Part of a small language model's weights: local attention windows.
Each number is 128 + 24 x the weight over its row's rms, rounded and kept within 0 to 255. Layers, rows and columns count from 0. The size above them is the row's rms in percent of the matrix's.

# layer 10 MLP up, 1024x256, rms 0.0655, rows 587-600, columns 0-255
size [104 103 100  98  94 104 110 103  99  95 103 109 111 101]
[[157 133 145 137 161 144 150 138 121  95 188 131 112 121 147 106 133 123 129 133  93 106 130 105 102 136 104 125 107 123  78 172 161 125 161 145 133  97 163 144 114 104 144 162 130 152 161 123 105  95 160 114 121 122  87 106  75  95 128 110 159 107 137 154 116  91  87 140 163 116 141 144  86  91  95 148 131 143 146 154  77 144 137 148 126 142  95 115 126 135 141 125 120 123 138 148  91 126 154 106 159 163 135 150 132  86  98 118  99 147 145 126 132 106 138 124 102 121 113  46 106 128 146 126 136  95 129  84 123 128 141  90 141 109 149 124 126 120 101 175 145 104 132 136  99 116 143 123 152 172 156 126  97 154 134 154  98  74 117  95 124 112 181 142 128 175 135 138 126 148 148  79 133 148 120 125 147 143  93 156 173 150 116 146 133  80 101 143 115 160 157 135 127 137  95 115 113 142 120 145 135 140  93 147  98 157 121 120 118 135 147 119 129 154  89 102 138 124 112 129 112  91 115 129 120 119 177 157 178 119 112  98 119 120 121 128 142 116 130 158  74 118 160 121  91 140  85 160 121 125 117 113 116 182 152 126]
 [185 128 123 192 150 130 149  78 110 109 131 140  92 133 134 101 139 129 128 152  79 101 139 111 131 119 146 148 130  95 119 185  92 114  84 171  90 115 124 111 128 128 114 142 143 158 119 141 154 111 101  99 111 160 112  88  95  98 111 118 166 151 130 133 137 134 117 169 120 145 166  88  62  92 138 132 158 114 131  93 111 108 134  95  65 138 135 139 137 161 120 132 152 141 119 117 136 142 100 151 128 102 122 120 128 181 151 134 177 141 129 130 130 133 122 133 142 111 102 113 123 139 104 140 176 139 103 115 105 137 117 125 117 145 130 131  89 152 133 141 134 125 114 101  92 127 156  79 146 154 155 129 114 150  88  79 122 120 103 111 131 123 171  92  99 134 143 133 138 136 151 108 132 107 146 127 107 127  99 132 114 145  97 104 105 132 117  90 155 142 139 124 115 164 129  98 123 111 113 128 161 103 115 157 101 148 110 130  96 172 181 129 171 137 129 126 141 141 130 133 102 113  99 135 163 162 128 109 130 105 142 130 122 139  91 122 134 143 134 121  84  98 135  64 102 127 153 161 129 141 190  94 126 186 119 148]
 [130 145 122 102 147 144 157 134 149 131 101  80 130 171 132 131 141  99 110 103  98 138 176  94 141 119 152 130 108 133 107 121 133 119 159 123  90  99 189 163 101 100 127 139 126 121 111  86  93 114  90 128 137 101 131 122 126  62 107 142 139  64 140 151  93 139 109 110 142  82 136 133 121 135 165 155 112 118 151 128 135 144 160 140 130 126 125 127 159 140  79 117 129 159 129 102 127 135 144 138 151 117 119 154 136 142 124 145  95 128 141 111 159 118 131 154 131 148 136  69 118 123 149 128 140 113 111  93 126 116 112 153 156  94 107 140 135 125 106 127 157 135 139  96  98 136 132 117 160 147 130  97 162 156 148 106 137  98 106 109 133 122 119 116 126 144 106 129 154 201 143 115 144 127  49 140 146 160  79 144 116 137 103 134 119 113 104 137 111 153 156 154 133 158 149 170 161  82 114 116 127  91  87 125 145 111 114 159 144 116 123 111 113 120 108 133 110 161 126 110 161  92 124 139 115 135 172 134 147 132 113  94 182 127 121 139  66 116 121  84 108  89  82  95 132 115 109 196 107 129 146 115 153 126 162 122]
 [165  80 119 204 141 127  91 138 119 130 148 111  99  99 178  95 108 160  86 135 116 155 105 132 165 133  92 132 164 125 116 129 106 115 126 123 125  85 163 140 134 145 104  93 118 122  97 146 151 147  88 145 128 142 108 116 163 137 149 143 137 116 136 130 141  89 114 152 117 124 192 169 158 121 109 131 125 111 120 123 102 143 154 119 159 169  92 148 160 161 117 133 111 104 113 116 160  96 111 135 134  87 122 137 137 157 108 111 121 120 107 119 126 110 121 143 156 121 147 134 143 117 127 178 107  91 122 112 107 164  96  84 143 152 107  78  95 154 127 132  96 103 131 130  69 142 162 132 167 126  96 134 129  86 122 159 125 116 181 144 123 153  97 133 119 145 138 106 113 155 147 179 147 121 113 146 143 101 146 134 138 151 139  89 114 101 115 137 160 137 159 137 108  94 167  87 152 143  99 105 111 104 135 111  93 140 153 153 132 137 126 112  93 110 101 124 157 126  94 143 116 142 141 134 137 122 102 129 131 122 106 123 156 154 160  65 111 144 136 175  77 111 150 136  78 156 108 142 128 143 133 107 145 153 125 121]
 [145 165 152 122 135 126 141  91 100 144  93 158 184  97 146 110 108 141 104  91 124 111 158 104 103 106  96  72 101 130 109 173  97 113 172 141 127 118 108 143 114 137 134 132 110 147 115 127 109 105 127 153 116 153 171 153 182 125 116  75 118 147 147  92  96 141 123 103 134 135 184 131 112 117 136 145 112 141  97 146 129 154 109 122 152  92 122 112 127 120 109 103  86 131 158 109  80 172 150 114 139 143 129 145 112 105 116 137 105 127 121 118 145 139  92  92 152 145 137 115  96 120 112 117 158 158 123 137  99 151 124 126 143 123 107 117 114 133 127 123 138 121 172 119 198 106 153 119 114 155 136 114 132 119 117 121 126  52 126 141 148 135 114 152 147 160  98 109 140 145 126 119 120 126 132 159 182  99  80 159 126 114 106 168 139 128 153 162 123 160  92 126  97 137 138 114  95 121 163 117 117 130  99 130 127 128 154 140 158  87  80 137  86 123 112 156 145 171 145 135 116 129 118 181 110 137 119 112 110 103 136 145 129  55  89 168  98 132 130 113 141 159 150 146  84 121 137 153 152 147 146 134 157 110 137 108]
 [117 183 132 117 110 121 150 115 143 118 153 138 107 157 135 133 100 129 178 162 145 106 140 150 128 136 139 158 119 133  92 119 136 117 176 204 159 107 104 130 125 110 130 118 141 125  90 129  68 105 111 170 125 126 162  93 135  98 129 117 137 153 135 150 148 137 131 153 107 128 135 112 103 116 120 165 105 117 111 160 115 118  78 151 131 134 117 158 112 154 107 154 125 112 118 120 143 128 121 167 173 135  67 106 137 113 134 107 107  92 114 135 129  88 167 136 115 133 155 109 144 111 123 138 177 107 126 167 150 127 147  99 108 124 120 137  78 163 106 118 152 144 139 116 175 129 147 120 113 104 161 124 169 114 104 170 125 140 122 147 198 107 117 117 133 149 169 126 127 120 157 142 192 132 100 141 167 110 139 135 105 136 150 156  80  92 116 152 127 101 121 156 148 147 158 141 147 139 105 106 116 103 100 157 118 121 131 138 139  95 132 149 120 131 113 132 174 136 113  95 141 130 124  96 100 155 104 123 124 127 150 136 137 119 156  95 147  81 147 132 122 174 136 160  90 142 152 177 178 114 155 156 170 135 110 157]
 [100 115 117 127 117 125 145 130 131 118 113 132 144 108 154  95 125 149 150 121 139 135 113  96 144 111 154 161 109 130 138 117 156 119 100 138 148  88 127 142 108 141 115 147  89 111 137  69 107  88 130 100  79 109 132  93 113  98 114  68 174 161 173 116 159 129 111 147  89 166 104 102 146 128 107 108 115 143  96 127 142 139 147 130 141 100 110 157 133 145 108 135 101  96 130 173 158 102 181 133 144  42 153 148 137 103 136 145 137 121 107 123 150 146 149 131 126 156 136 143 147 132 147 117 116 159 159 151 150 117 119 141 116 125 115 153 139  99 138 158 149 112 140  95  90 114 147 147 122 158 171 112  99 155 138 135 169  38 144 115 124  95 121 141 152  95 159 138 106 117 135 127 132 123 145 171 150 124 110 137 157  92 149 144 138  98 146 145 162  99  73 126 155 125 168 181 119 105 119 129 151 139 144 163 130 138 157 102 100 140 103 138 129 160 101 119 137 151 126  88 125 113 142 145 135 100 171 101 143 127 113  84 132 152 150 106 128 153 133 103 150 139 158 113 153 118 155 117  68 131 130 109 162 116 121 144]
 [137  85 151 149 143 112  94 134 154 101 114  96 174  79 127 128  83 145  92 127 114 118  86 128 114  93 120 117 134  99 113 131  83  81 132 120 131 100 101 119 107 131 143  94 151 149 114 108 116 116 137 162 109 100 114 121 148 154 112 137 139 140 123 176 105 152 162 151 124  82 180 132  94 132  87  99 117 116 178 128 111  79 143 144  91 146 128 110 108 106 103 171 126 116 106 140 119 103 121 137 125 124 122 162 123 110 126 124 165 118 185 126 103 112 157 112 150 116 145  84 125 131 132 164 120 150 180 131 126 136 126  94 145 123 172 125 149 168 107 118  57 125 107 126 145 122 103 138 144 108 136 151 136 156  93 117 147 102 143 156 136 128 105  67 136 138  94  87 131 139 130 128 137 152 133 130 145 134 145 137  76 136 135 133 130 129 153 127 131  48  92 115 171 133 148  97 131 127 136 124 157 117 128 107 123 150 132 153 120 156 119 134 109  94 121 132 152 175  97 108  99 140 122 178 136 145 126 103 117 135  96 129  95 116 134 120 152 141 139 171 104 103 104  80 113 146 121 155 124 133  85  85 130  96 145 125]
 [147 131 119 175  94 127 141 104 167 138 107 127  97 127 147 132 119 116 136  86 135 139 164  87 115 100 118 101 130 105 175 126 123  96 106 114 136 115 114 121 116  96 110 115 111 137 161 119 106  79 124 135 145 146 105 133 126 135 134  90 155 124  81 173 152 129 133 103 142 100 131 147 118 147 103 167 100 123 134 120 138 107 133 121 180 117 148 138 122 140 156 113 107 138 115 149 140 127 133 153 120  79 138  80 140 112 106  93 154 106 114 114 176 105 173 138 120  86 126 121 137 137 100 148 153 187 133 121 129  72 107  98 112  92 108 142 123 147  73 158 138  89 164 141 118 133  94 143  98 160 118 158 115 133 147  97 113 104 133 112 126 152 114 150 169 108 119 154  94 106 141 152 170 104 135 159 142 113 142 113 111 133 134 122 156  97 159 139  76 172 165 130 152 131 141 122 124 124 157 125 100 137 103 137 160 128 138  84  92 119 109  89 110  99 116 142 147 114 128 198  89 173 161 146 123 125 153 147 131 135 127 129 177 126 134 129 120 121 155 115 129 130  98 121 125 103 155  70  65 119 138 130 160 171 135 116]
 [147  97 150 124 139 116 118 133  67  94 115 118 132 136 127  93 106 127 154 172  86 115 117 101 126 143 107 137 122 102 153 138 132 157 134 166 148 107 105 145 133  88 142 104 113 121  95 164 133 109 109 158 146 120  98 148 128 115  98 150 159 128 148 160  97 108 115 174 134 133 171  66  86 151  95 141 130  96 168 150 133 113 114 115  89 140 134 172 190 128 117 120 116 140 143 116 104 116 121 145 132 111  60 140 114 116 138 102 160  60 125 112 148 126 128 122 148 131 108 155 115 126 176 152 141  92 115  93 117 163 134 124 149 159 152 133 157 123 129 128 110 149 135 119 176 132 176 138 140 150 118 110 120 139 143 133 147  94 134 109 152 128 114 141 112 101 141 106  69 152 150 164 167 126 134 161 164 148 110 148 129 104 129 163 135 130 144 126 116 138 129 161 113 140 163  77 116  97 106 148 137 125 157  88  92 104 138 140 115 106 127 160 150  90 151 109 177 104 168 152 139 114 108 168 146 147 104  81 155 129 145 103 137 141 147 128  91  88 119 147 122 164 135 127 132  90 115 156 120 144 142 129 140  89 143 129]
 [ 71  70  78 141 104 115 150  96 151 115 160 138 135  83 127 131  50 117 109  98  89 106 125 161 111 136 118 164 125  78 143 128 127 119 136 136 138  93 108 114 113 112 132 119 141 147 134 129 147 115 121 132 114 134 109 135 138 153 108 135 107 144  68 138 134 114 103 110 131 107 127 130  98 127 136 129 134 122 116  75 138  98 124 137  92 168 132  74 158 109 104 118 141 145 100 149  80 116 127 160 156  78 118 135 148  88 149 107 122 121 165 136 102 104 115 105 137 169  76 112 105 145 127 131 117  95 131 103 100 115 125  78 117 122 119 110 165 144  75 151 121 148 137  94 125  94 175 158 131 139  85 144 122 142 126 155 150 108 147 119 122  88  88  92 146 107 123 141 125 163 145 110 106 148 142 136 111 158 123 126 117 105 140 173 108  80 102 144 119  67 101 177 137 118 103 113 131  97 137 125 143  71 115 165  99 159 136 152 106 124 117 121 105 135 105 160 156 136 109 120  90 148 149 149 126 126 115 158 139 118 128 130 125 122 138 132 132 140 145 143 115 135 131  85  81 146 120 140 112 116 112  82 114 136 139 105]
 [130  87 125 115 140  95 158  93 155 146 152 146  89 102 124 105 132  84 123 134 103 119 143 119 151 103  90 164 158 117 148 123  93 134 158 109  99  96  80 177 119  89 116 119 143 106 131 124 105 141 105 144  87 123 131 118 112 141 117 139  93 147 109 161 127 106 114 162 186 148 133  98 170 102 135 122 127 144 155 152 146 134 119 112 145 170  96 103 131  76 144 131 142 112 112 128  77 118  99 166 108 129 121 153 135 118 123 158 148 117 147 116 139 112 135 128 131  91 111 127 105 144 112 134  84  99 181 153 120 119 147  78 142 138 124 137 116 144 128 194 118 119 109 116  86 110 103 144 135 120 160 137 138 141 148 103 106 121 137 120 124 100 105 107 133 134 104 120 104  89 161 162 167  70  97 150 138 122 120 101 119  89 115 128  89 120 113 136 148 112 155 100 166 159 111 140 183 131  65 135 101 148 158 145 129 131 126 139  90  77 142 165  96 134 102 112 140 162 118 134  95 126 135 158 117 113 185 101 132 114 167  70 124 143 123 149 124 144 126 144 109 122 134 119  98 133 155 152 151 108 121 104 122 153 108 130]
 [108 112 115 134 109 113  97 136 120 115 128 111 136 105 138 155 137 109  85 118 121 116 126 136 124 105 118  93 142 125 106 143  86 110  77 161 136  65 116 110 114 118 124 163 155 150 143 121 118 109 147  86 108 178 108 122 171  95 146 111 119 152 132 150 104 113  83 115 118 108 123  99  69 111 128 157 167 128 128  96 150 122 146 141 136 108 124 126 161 124 119 130  78 143 164 140 141 133 171 158 134 128 108 137 133  99 107 121 108 128 136 123  93 143 111 155 109 111 102 105 123 109 122 135 132 141 117 129 120 140 105 131 121 130 122  92 168 133 124 143 172 133 158  84 166 186 125 152 120 125 108 137 106 110 128 113 127 108 133 124  95 124 150 122 138  89 118 119 142 156 145 165 153  89  83 170 119 132 153 153 116 104 132 104  56 104 138 113 167 101 139 169 136 146 132  96 139 126 100 144  91  69 126 110 166 122 111 154 144 122 104 163 155 112 140 125 109 135 170 146  97  87 135 130  65 175  98 127 150 104  76  99  95  86 147 127 140 167  92 164 116  96 131 140  97 136  84 147 129 144 115 129 138 111 150 106]
 [121 136 168 140 160 140 154 172 111 146 140 169 132 131 104 112  66 126  78 108 128 124 145  94 120  99 112 131 124 141 110 106 114 145 144 101 103 119 121 130 120 135 145 133 118 128 158 173  82 103 157 157 133 143 122 132 101 101  77  84 157 125 161 123 108 130 121 134 113 127 136 121 126 163 134 131 137 108 182 157 137  68 154 162 126 138 108 177 138 132 111 169 124 157 107  87  99  87 131 148 145 121 106 176 120 130 134 101  91 143 123 149 121 131 151 175 181 109  85 116 131 128 111  89 150 119 132  92 106  96 141 115 181 117  95 147 134 139 124 129 111 115 124 106 124  98 133 145 110 127 152  74 111  99 104  88 148 149  94 160 126 171 147 101 101 145  94 123  85 119 128 116 143 178 127 131 132 135 139 107 135  79 152 138 141  96 112 102 141 131 135  82  94 156 137 121 142  95 143 149  95  98 138 139 147 110  86 139 148 117 123 109 135 122 131 160 112 150 148 137 111 153 105 151 119 108 143 124 136 123 133 128 158 126 156 174 147 177 171 163  99  98 147 162 116 163 112 135 125 105 160 136 140 132 110 157]]
# layer 10 MLP down (transposed), 1024x256, rms 0.0567, rows 587-599, columns 0-255
size [102  98 107 100 100 103 123 101  97  88  99 106 114]
[[138 110 139 129  87  78  84  93 120 192 160 155  81 157 124 123 102 142 110 142 113 150 149 124 152  81 130 104  67 112 121 127 152 110 149  86 159 181 122 113  61 125  94 144 144 122 160 120  83 126  97 131 130 124 121 131 130 123 143 109  96 120 162  99 150 138 160 102 148  99 161 146 145 161 123 120 137 131 107 104  88 119 121 119 133 171  97 130 112 131 125 126 144 195 126 160 117  89  93 109 121 123  98 141  77 158 113 110 159 109 148 138 137 124 132 155  95 147 144 153 123 114 145 127 108  85 120 156 139 125 132  79 155 128  99 126 113 119 118 149 125 104 126 184  98 135 116 119 144 127 123 152 159 173 103 129 124 122 142 116 133 159 131 108 150 133 171 107 128 121 126 141 133 155 153 128 122 114  95 128 134 104 113 142 136 134  63 165 141 139 143 108 124 133 160 160 109 166 102 150 113 145 146 137 171 151  95 128 106 143 136 180 125 160 134 158 125  87  99 105 120 130 146  97 156 152 149 105 147 100 124 113 107 141 111 143 110 103 153 167 148 106 130 124 100 139 122 129 101  95 131 114  69 133 139 133]
 [139 138 144 128 133 144 104 108  91  88  74 100 113 115 152 129 119 171 139 125 118 101 132 115 145 139 105 137 132 163 140 120  79 132 122 167 167 138  80 125 202 109 142 109  93 113 121 148 118  96  98 131  70 178 113 111 129  84 142 120 142  69 115 124 112 152  97 101 152 148  92 139 113 157 119 156 129 126 128 118 123 115 151 138 139 108 105 112 147 102 155  85 131 139 188 112 121 133 130 110 137 138 163 174 101 104  95 123 152 155 142 128  89 106 167 116 142 119 128 142 161 115 106 149 155 136  92 138  66 146 137 126 110 110 151 150  98 125 123 123  92  98 145 125 203 123 114 131 144 140 105 168 128 152 115 157  99 159 139 137 104 120 102 125  93  98 108 173 102 164 177 146 115 134 121 122 104 106 162 105 109 148 114 129  88 136 142 120 104 142 123 122  95 168 141 140  88 117 133 148 140 111  99 166 145 126 118  84 146 114 121 112 112 147 160 143 115 132 106  99 165  92 148 131 142 128 144 111 126 128 123 152 126 104 120 111 148 155 123 118 131 147 157  80 139 139 114  93 118 160 128 133 119 131 159  83]
 [159 148 166 103 165 127 109 154 156 163 122 123  90 150 124 111 115 132 118 109 171 135 155 119 172  88 139 113 123 121 117 148 121 128 157 136 122 146 124 130 122  65 135 133 127 128 125 106  85 118 128 136 116 133 107 128 138 141 154 163 115 117  86 127 144 179 132  68 119 149 167 123 128 119 132  88  83 100 108 140 114  99 141 109 124 157 149 119 140 102 122 121 154 124 101 118 152 127 117 174  91 131 123 149 106 128 125 132  88 116 157 122 103 139  98 153 151 162 130  96 134 157 110 144 122 131 114  86 113 120  77  84  99  89 102 137 149 120 117  89 121 107 125 159 137  76 135  79 133 140  87 108 154 140 148 139  82 135 152 119 135  91 135 128 118 133  96 119 156 126 110 122 115  99 126 157 147  88  93 122 137 114  80 116 113 141 120 117  81 176 114 136 135 103 151 163 142 103 106 132 131 114 115 124 133 106 138 148 164  93 185  73 161 155 154 100 135  97 115 120  99 133 134 138 139 112 196 142 168 152 130 138 126 173 167 119 123 166 136 118  75 111 151 142 151 116 102 104 102  90 117 129 147 154 142 127]
 [115 136 100 102 109 125 102 109 135  86 117 135 106 129 112 134 110 140  98 108 165 147  87 172 147 147 126 128 160 105 110 144 105 108  82 115  95 170  80  96 154 113 180 115 125 123 115 153 137 117 164 125  69 142 127 116 121 112 163 108 126 164 129 107 130 123 162 155  98 178 153 102 147 132 138 137 149 151 161 132 121 157 134 126  89 108  84 117 126 115 159 138 153 118 107  58 109 139 144 127 109 157 118 126 120 130 128 110 151 133 139  72 196  75 140 129 120 118 155 135 170 122 150 137  97 111 148 129 119 125 145 127 146 140 122 109 156 131 133 116 136 139 151 111 134  86 124 110 115 105 185 132 138 103 114 127 171 151 131 149 119 161 113 126 120 129 167 176 167 116 134 124  78 135 129 132 130  97 127 145 188 129 154 109 102 133 167 151 180 110 133 118 142 119 171 101 126  90 109 131 132 129 173 137 164 118 108 112 146 120 108 122 114 162  91 143 117 130 133 140 120 164 133 119 111 119 141 122  91  86 102  89 125 111 160 104  89 107 163 147 125 105  98 166 122 100 113 145 100 138 131 178 142 138 137 131]
 [157 120 154 140  83 153 139 135 109 106 146 123 118 123 129 134 170 132 135 107  94 134 129 154 125 133 117 139 112 123 108 138 104 110 110 149 158 103 129 113 139 127 139 148 169 148 134 134 171 141 127 150 107 115 106  81 115  77  80 123 160 135 124 186 148 117 108 111 115 172  59  99  98 179 100 150 151 112 138 136 193  96 132  94 109 131 121 142 111 153 133 107 131 116 114 119 119 106  82  93 141 112  92 139 144  94 119 101 121 127 153 114  55 124 127 124 162 116  99 148 134 140  79 146 147 141 136 137  79 139 142 160 132 123  79 143 154 150 182 182  86 132 105 103 119 128 124 163 162 104 116 110 128 170 121 130 118 168 138 114 137  81 139  89 145 131  76 107 131 158 138 149 133 110 111 117  81 137 175 155 120 118 138  72 126 116 142 132 136 168 148 135 126 119 109 106 109 107 122 142 135 109 133 112 133 104  75 136 148 101 147 176 122 145 155 149 126 154 152 143 142 130  99 139 108 139  80 123 121 101 122 120 149  99 111 109 129  84 136 131 131 145 121 130 110 134 138 162 132 172 144 128 121 113 104 108]
 [161 120  94 114  88 141 109 120 145 132 111 160 160  92 126 131 143 133 117 145 139 104 127 142 150 157 111 134  86 103 120 182 165 127 116 136 112 101 102 131 216 142 174 107 114  92 152 139 143  94 134 132  94 121 145 115  92 119 132 172 148 137  84  98 129  93 103 120 135 116 127 125 122 112 119 147 171 146 132 116  98 184 144  94 109 115 111 143 141 101 133 145 152 128 109 129 137  81 152 128 102 155 141 135 102 126 158 128 120 138 166 154 133 132 148 143 153 133 142 158 146 126 111  76 123 106 116 123 155 137 164 147 155 102 104 113 152 138 137 145 123  98 129 163 128 136 198 151 150 165 168  70 130 139 138 144  92 105 114 120 104 116 132 120 144 109  92 130 150 157 106 120  94 136 123 102 120  95 167  74 156 163 174 116 149 147 153  94 118 137 123 134 119 105  72 146 113 115 109 139  86 138 145 109  75 104 137 101 159 111  81 108 124 141 107 140 133 144 145 170 103 155 132 149 150 121 125 120 119 116 139 118 155 160 143 106 163 147 157 118 141 102 111 142 147  94 145 107 123  91 133 125 112 144 107  88]
 [116 115 136 152  88 124 108 131 133 155  96  97  99 157 151 110  97 160 113 102 173 146 157 112 125 124  99 107 112 112 130 127 166 144 107 138 160 117 157 127 153 122 133 150 108 132 153 160 153 119 126 103 129 135 119 115  95 165 109  95 144 167 130 151 158 132 129 145 127 164 118 104 146  75 116 114  95 139  99 133 136 131 105 104 157 152 161 169  91 163 102 167 118 122 148 139 151 145 153  92  76  83 149 140 138 132 131 138 120 108 118 132 110 137 110 132 124 101 101 102 153 126 131 131 109 183 131 153 141 109 105 109 141 157 109 165 115 109 146 133 133 124 158 114 118 171 132  84 154 128 172 120 123 158 179 147 131 121 138 132 119 101 157 112 152  89 123 143 138 145 155 126 191 119 169 158 119  85 122 143 122 155 124 111  98 144 164 119 140  87  87  90 136 139 154 175 103  96 105 135  91 164 157 108 106 140 127 144  90 126 152  94 132 121 118 136 148 126 144 129 125 146 147 109 167  76 128 139 146 103 109 134  91 181 147  85 138 100 147  81 142 133 133  90 162  93 166 111 125 115  99 145 100  97 103 142]
 [141 102 125 119 158 154 124 135 122 116 111  95 181 108  91 140 141 194 127 170 132  93  82 106 157 161 120 133 134 117 150 122 163 117 155 159 123 120 121  96 101 107  98 154 125 138 158 133 120 131 132 183 151 120 120 143 118 149 171 121 177 136 128  68 112 153 140 166 127 123 132 132 167 176 114 165 130 127 109 137 134 139 161 137 148 138 122  76  77 124 107 167 125 133 107 139 135 150 137 100 109 134 134  82 110 130 147 130 115 153 119 145 133  84 175 132 141 115 168 137 115  97 104 102  83 130 115 140 157 183 119 135 126 117 108 112 120 148 102 125 135 120 145 149 134 109 126 145 157 176  96 120 160 131 145 146 132 129 149 155 133 126 121 177 156 142 139 102 113 153 160 138 108 147 120  57 144 181 106 116 110  96 129 115 157 127 128 109 128 130 123 153 102 102 114 136 121 164 146 130 117 148 143 100 156 149 105 136 132 112 142 179  91 116 166 131 109 175  87  86 125 132 132 101 132 140 106 110 132 146 145 191 163 106 161 141 165 114  93 152 141 128 147 104 132 125 129 139 135 131 147 138 119  77  97 120]
 [129  83 133 119 153 121 120 132 129 147 106 122 104 104 114 142 136 123 144 153 131 134  94 116 140 139 169 103 136 163 138 119 133 106 135 109 142  98 116 136 255 129 160 120 161 148 112 113 128 125 154 127 155 108 112 163 108 182 128 161 136  94 116 147 130 127  93 139 109 113 138  87 121 130 134 109  95 136  80 118 138 103 112 172 167 110 138 138 134 161 135 103 119 131 134 141 151  90 117 128 118 136 122 148 118 147 120  79 112 142 133  80 108 112 114 146 113 156 106 154 139 153 119 115 138 144 104 117  93 115 111 126  95 150 123 141 140 157 138  87 170 156  70 106  95 156 129 135 142  99 168 133 160 123 122 171 182 130 113 132 142 142  83 144 121 129 118 124 129 130  88 116 138 134 119 163 130 120  79  75 144 103 125 122 180 177  91 119 109 103 146 119 116 144 138 139 128 149 136 128 137 152 127 143  96 138  88 101  88 110  61 127 152 115 134 136 146 101  86 143 121 126 133 119 165 116 134 113 143 160 146 127 126 145  61  97  89 133 127 153 111 120 109 147 104 120 136 142 145 124 149 129 125 140 127 151]
 [143 131  97 130 138 152 124 138 144 115  89  99 106 154 108 115 140 180 130 102 139 131 135 122 113 145 127 119 133 109 167 132 138  90 128 161 176 158 142 169 195 111 157 108 153  82  82 161 160 163 128 148 132  81 134 125 113 141 155 110 154 129 104 123 102 140 100 106 119  61 186 151 136 155 135 144 118 134 107 130 104  96 144 130 138 141 139 143 118 114  89 112 133 170 130 118 109 128 142 110 132 117 155 150 160 156 130 144 113 145  98 145 115 113 172 115 118 131 104  70 109  97 101 121 119 143 102 145 122 119 124 144 110 137 102 161 127 138 107 115 135  89 163 144 133 113 138 131 155 184 155 113 105 134 125 166 127 104 166 140 111 108  47 125 154  97 114 105 123 135 129  93 137 137 130 158 173 121 155 141 126 137 145 136 128 121 117 118 130 177 114 112  79 155  62 138 110 149 146  97  92 102 142 150  86 121  98 144 100 125 131  81 106 155 145 142 118 136  98  94 116 126 114 129 142 137 130 127 135 134 117  98 181 112  92 165 153 104 157 141 116 127 104 160 156 128 114 157 127 133 149 159 167 134 145 140]
 [194 157 124 156 166  85 128 132 160 171 105 124 103 130 165 149 145 150 105 126 157 140 134 144 148 152 108 152 130 113 111 100 107 107  90 168 140 137 152 158 135 130  87 138 147 152  74 111 146 107 135 125 131 140 148  95 104 157 108 137 157 151 146 128 144 122 149 149 124  98 110  82 119 144  90 104 111 138 122 121 140 139 129  99 150 103 152  88 137 140 127 156 116 108 142 107 128 173 133 116  88 128 134  99 103 156 109 142  75  95  70 107 149 108  98 119 144  93 174  87 129 130 132 102 124 106 152 167 149 136 143 152 160 135  80 118 132 143 152 104 148 105 146 123 146 139 106 139 126 147 132 112 164 129 150 136 127 131 107 122 145  81 127 118 127 125 130 133 178 150 143 128 168 139 109 101  84 162 138 119 138 123 128 136 116 155  86 110 154 151  76 144 159 121 169  98 114 148 113 158 141 140 146 161 147 131  86  98 147 168 111  84 102  92 142  95 141 121 110 100 118 124  94 115 138 107 121 170 109 150 113  91  99  99  92 156 157 106 152 119 141 125 124 120 150 127 124 133 173 124 112 135 139  71 109  84]
 [147 151 129 122  98 109 136 162 144  81 104 103 172  93 139 131 109 138 123 162 116 112 158 134 120  74 110 105 111  99 122 158 113  74 135 132 132 144  91 139 209  91  81  92 149 143 112 133 121 154 150  95 116 138 129 134 111 117 101 122 116 157 125  97 160 135 125  87 156  95 128 119 168 128 147 127 102 127 135 165 144 115 124 108 125 112 124 121 131 125 148 114 189 119 123 114 125 132 129 144 158 152 184 128  99 145 102 134 136 132 111 125 122 124 144 146 134  70 139 154 110  86 119 107 101 130 104 159  94 133  80 136  94 139 121  75 116  86 124 133 133 113  95 149 136  80 128 122 148 136 163 106 127 153 130 163 107 140  90 136 111 136 164 100 109 103 106  98 102 155 117 145 130  82 107 136  92 122 119 101 130 101 102  82 119 149 119  99  65 148 150 122 128 132 104 154 127 151  92 123 122 115 129 138 134 145  94 108 147 100 142 111 146 104  60 148 101 117 123 153 161 105 130 135 111 128 100 133 163  92 195 115 106 138 142 145 111 141 148 139 128 156 131 115  90 170 132 134 142 139 140 122 103 136 154 121]
 [123  74 160 134 128 202  89 139 123 124 159 172 138 116 144 109 113 108  79 110 108 145 142  99 135 139  97 183  90 108 144 128 130 128 133 148 126 156 120 187 149 106 155 102 127 146 134 103 114  94 168  98  89 174 131 106 151 124 140 139 128 113 122 160  86 117 106 127  96 143 149 120 148 110 149 148 149 130 110 118 103 125 130 131 142 150 106 119 156 134 134 117 127 131 118 109 119 147 121 146 121 131 175 138 107 111 141 125 126 151 112 119 123  87 125 124 136 124 154 146 126 139  90 136 137  47 149 138 103 133 126 124 121 136 125 138 129 128 121 165 135 157 144 157 107 113 130 123 130 110 113 131 120 153 144  94 165 116 162  96 106 155 131 145 114 119 118  82  90 144 125 140  93 148 156 165  82  90 102 161  71  91 150  99 138 118 113 178 118 180 140 107 179 117 101 162 170 125  90 115 153 131 130 167 153 129 108 102 143 138 120  68 126 114  97 126 136 181 124 127  86 120 175 141  99 146  91 131  78 142 121 135  78 124 135 137 124 128 107 124 114 130 141 118 101 102 136 148 132 122 112 141 169 153 128 146]]